{
  "num_hidden_layers": 9,
  "hidden_size": 192,
  "num_attention_heads": 6,
  "num_key_value_heads": 2,
  "head_dim": 32,
  "intermediate_size": 768,
  "vocab_size": 8192,
  "hidden_act": "geglu",
  "norm": "layernorm",
  "norm_place": "pre",
  "norm_eps": 1e-05,
  "positions": "learned",
  "qk_norm": false,
  "attn_scale": 0.177,
  "bias": "all",
  "tie_word_embeddings": true,
  "parallel_block": false,
  "init": "normal",
  "init_std_qkv": 0.0276,
  "init_std_o": 0.00652,
  "init_std_up": 0.0276,
  "init_std_down": 0.00652,
  "optimizer": "soap_variant",
  "learning_rate": 0.00798,
  "beta1": 0.95,
  "beta2": 0.95,
  "weight_decay": 0.018,
  "lr_head": 0.0108,
  "max_grad_norm": 1.0,
  "warmup_steps": 200,
  "schedule": "wsd",
  "decay_fraction": 0.914,
  "decay_shape": "linear",
  "final_lr_fraction": 0.05,
  "batch_tokens": 131072,
  "max_seq_len": 1024,
  "doc_mask": false,
  "train_tokens": 458800000,
  "max_steps": 3501,
  "dataset": "wikipedia_en"
}
Each number is 500 + 40 x the weight over its row's rms, rounded and kept within 0 to 999. Layers, rows and columns count from 0. Numbers have three digits each. The size before them is the row's rms in percent of the matrix's.

# q: layer 3 attention query, 192x192, rms 0.248, rows 0-12,32-44,64-76, columns 0-47
# k: layer 3 attention key, 64x192, rms 0.218, rows 0-12, columns 0-47
q0 086:487477475521538483486569388504490549588521457472560463468400539507546475481518519553552470527464554437497544505521500443476441525534396489551459
q32 099:483441409512542476500464573581548541557439483502554460473446483540513480473498546531502589521518516468529537507477521490515457527526491526564512
q64 127:504491450461456419527503438586546509523455465443460529454541493480434470586424425466536444569515516504514455505509518491535506538524472553504502
k0 112:472461452428501515520494459517465520451424493513491529498472393517525470465517474489520474500519474469508464443478505560508441443551544574464528
q1 075:511401520503425480487488466465431476482489573380479481551465484495439452479488403482529501451547460481464524491492562443560514449538543515461480
q33 085:463521526576558430504475519561466554477527498536502497492546481448510487494482529474488475416511513487535507486495519541506463533511532525531500
q65 108:546434453466508433419490473512534445446503508595454506542472450484540458469498486528570477533505501567502445472515526591461442493396512497493500
k1 097:540515541462512478481483558501500507494549515498469541407558569533533529502493577536416456477464539454491457516491476436568471499453475428524505
q2 087:434476446491580560501459467482527476532488535542531501415454498549485474458489503540551509541482405458521558488545539505549501519517437529531467
q34 097:477479498518497514541484489533494547523497480487506447504457531535579484554484486507547441540480429454551479517515482617537510525540486527490530
q66 106:453576490450441558482480577402528482498586473473483493497472492485495541556566526492456552443535515435607492507487500429503459473443477491524478
k2 106:489470552559427454492544493553511511514507424500516507512476516478557524423471447495542527520473531515534478515497469505462471576530490483524477
q3 071:500561544471455476462450512524573551597523445588490510437526566469469533530528548560462507497536553502522499563544530518461456489522471474495553
q35 100:450475526518524566515466411507518495580453476573512474459534500545502520509523509513521426485459455478552484570399506497492407491538601408497505
q67 095:446528451440492502536477461497529525547567549444498534502454523512470530590457431457525480493506507486507445537523498454579406457426514523511483
k3 098:425481501513487485568511552420532489459491515464522477441491494437538473466465491481605477507542488501472487482404505495566407488446544507489503
q4 083:472487465491483521566464503510520520506459486408556545429465503465552583520474575477555529462565539508513461430529557457520579539499428519557581
q36 101:492538496531455487538545523526479604487512589470530499492533558512505496474467506565579503507561498501543441490538507508481497474533460523467565
q68 111:533472488495520523523504558508448474550512501431539495442467469455537514495402460514453468500526475491498459521590500457513582498570453498476533
k4 108:572572541542499508549530454509538530447455496551471486495531467473475461502446497542457507598438447499480477497535477529485512516539487544543550
q5 083:506445519427507479553544491513487542516494525482464477605503533483517459498598472500519542591465521419483441566510520525539495520448425540492461
q37 109:459567467472597492524615480484482478454526465508474444550511505540422497480516474511506533528497539460515510460520519500561514496549482552482473
q69 103:582521509510513487512519493550455527448463467438500523459530515511474550498557419485456465555456526486510496503504479536550531548485504531526556
k5 103:489539401463561402449504404453511459425429427505502454462506529471425476497470494531462501500541501548503488477478490548522516426485488502512485
q6 095:472539466582483482454452427523516570485517457563500452480508553531487469494437533504556444561524477560486491500448446500523495473427492507397460
q38 096:516549483583489543541473617558477497504517521538506411444518497500454466482518483525547530490501440500495495497522479504500580494564488421488524
q70 126:510474491500560432500452473496508516518456518505476521591496497466515575471479498514459517541510538560471513481482516578505497497485511454482450
k6 123:484525516475497501446569571455483484549508550439482436548461476492592481504542485489523477474519560478589464526538508440554439434496478474551553
q7 097:471508503427528496512512492511559518502499466459518484439418531521454445531445468519542529523547520545523480502593505464537525516501476515600523
q39 104:427546472515519476495540430551538533578421514546475530546512566448452387503438543495568465542541463456479506458470542526526494561549492508560487
q71 111:460550543489485530512439556429476521456531427495485523552454488560474440510494488463541482399541564498551443471521503445463444493440428506449534
k7 110:525485551493510553531460524543528515498499507494534565542517548491496519459482500468525486536484465464464518519390478499432493546503475437503531
q8 082:484527492485479481503563518501479495580540496513507517435498549543541507477488472464562528504500471562536553409511424435485538475492450474466560
q40 099:525456517472432448463480540572539510537552477471508462500462536513535458426463579450512446478474465534534532510522503473483483472516516493500505
q72 090:480471418537465491520563441526564549580487505464428519558497486549509541547519488433561488524455470487539531475509458523542467511485493557565576
k8 096:526520521487447516464502502497564474491528487524555502489468515496449470584449549496533446496583568558527451579473554460545467505485618505514474
q9 077:478447491461472503504602465426525504518520538439531493518446480497499471470513423559484514467536540489510475513544533480532476492490474467526565
q41 102:494509486441524439517476538525488533539548515483521531564491481449514521517484497521457488530478580481504466427504525513467512524552434479545569
q73 104:486472459558511439452487474518475572488504502484497485612509560454529525522503473512442501531569473523476472551422531590468507464454460514545521
k9 093:457533458425471534513470519545425486491506470427446426559525526566594532470429508454459511487478580452509485505451479504607509530446499535520454
q10 080:471416546485588544419414512479456579544564480482463475490424555486532451456495504542545447466483499467498460557455564556548497490532489457489557
q42 096:408466512503468586542492454534529450525532456475492543441469576537529472516484514489558452500472478433500526471459507526396543455529508504504519
q74 118:511420550520598489450530518501499471511473534547460508460494533518539494495498502463456439481481480510482478463465488530462611515522517487493505
k10 109:498557560578405452482512460501533434490460567475539514470492457492541549541522455431501477525499517567542502408541426415470543548531533504496525
q11 089:559519484422481492543515497521501483499457497516530527477490540468449488529559581440557494581535551419534539442488525557467449481535494527509467
q43 103:448469454452532580466553475496374536509470517423510525514497495440499487515525504506539525478517528427480452454506455504451437429525484471489491
q75 107:467498547543628533542511505466511460453398436478607518513527444522499513494502562462536476518547511503541542432506509482463454524543497458516523
k11 108:466548507433575470550509443548462446549552459462531519564489481488532489453525526548532485444526533544511531535507454528462511551513503413490485
q12 087:478548490478495441542469499459527486447476492496493522608600444494477462490543477508471475462491533508461468484431482495516493457498531468447478
q44 108:514527493487494595485491527500536446508490513552503517571586500535464527477510509489456475443524558522472470520444484523490490507428455491511484
q76 104:439508538459461539522510518500536458475513531572501496476515478515483499440572443562525533442434498486492467449518482459553530506512451515558483
k12 102:593478531465608494555478520463517491503515528475474481448531490522485516577478532480527511517511496511479429622539523515490413544508480559492490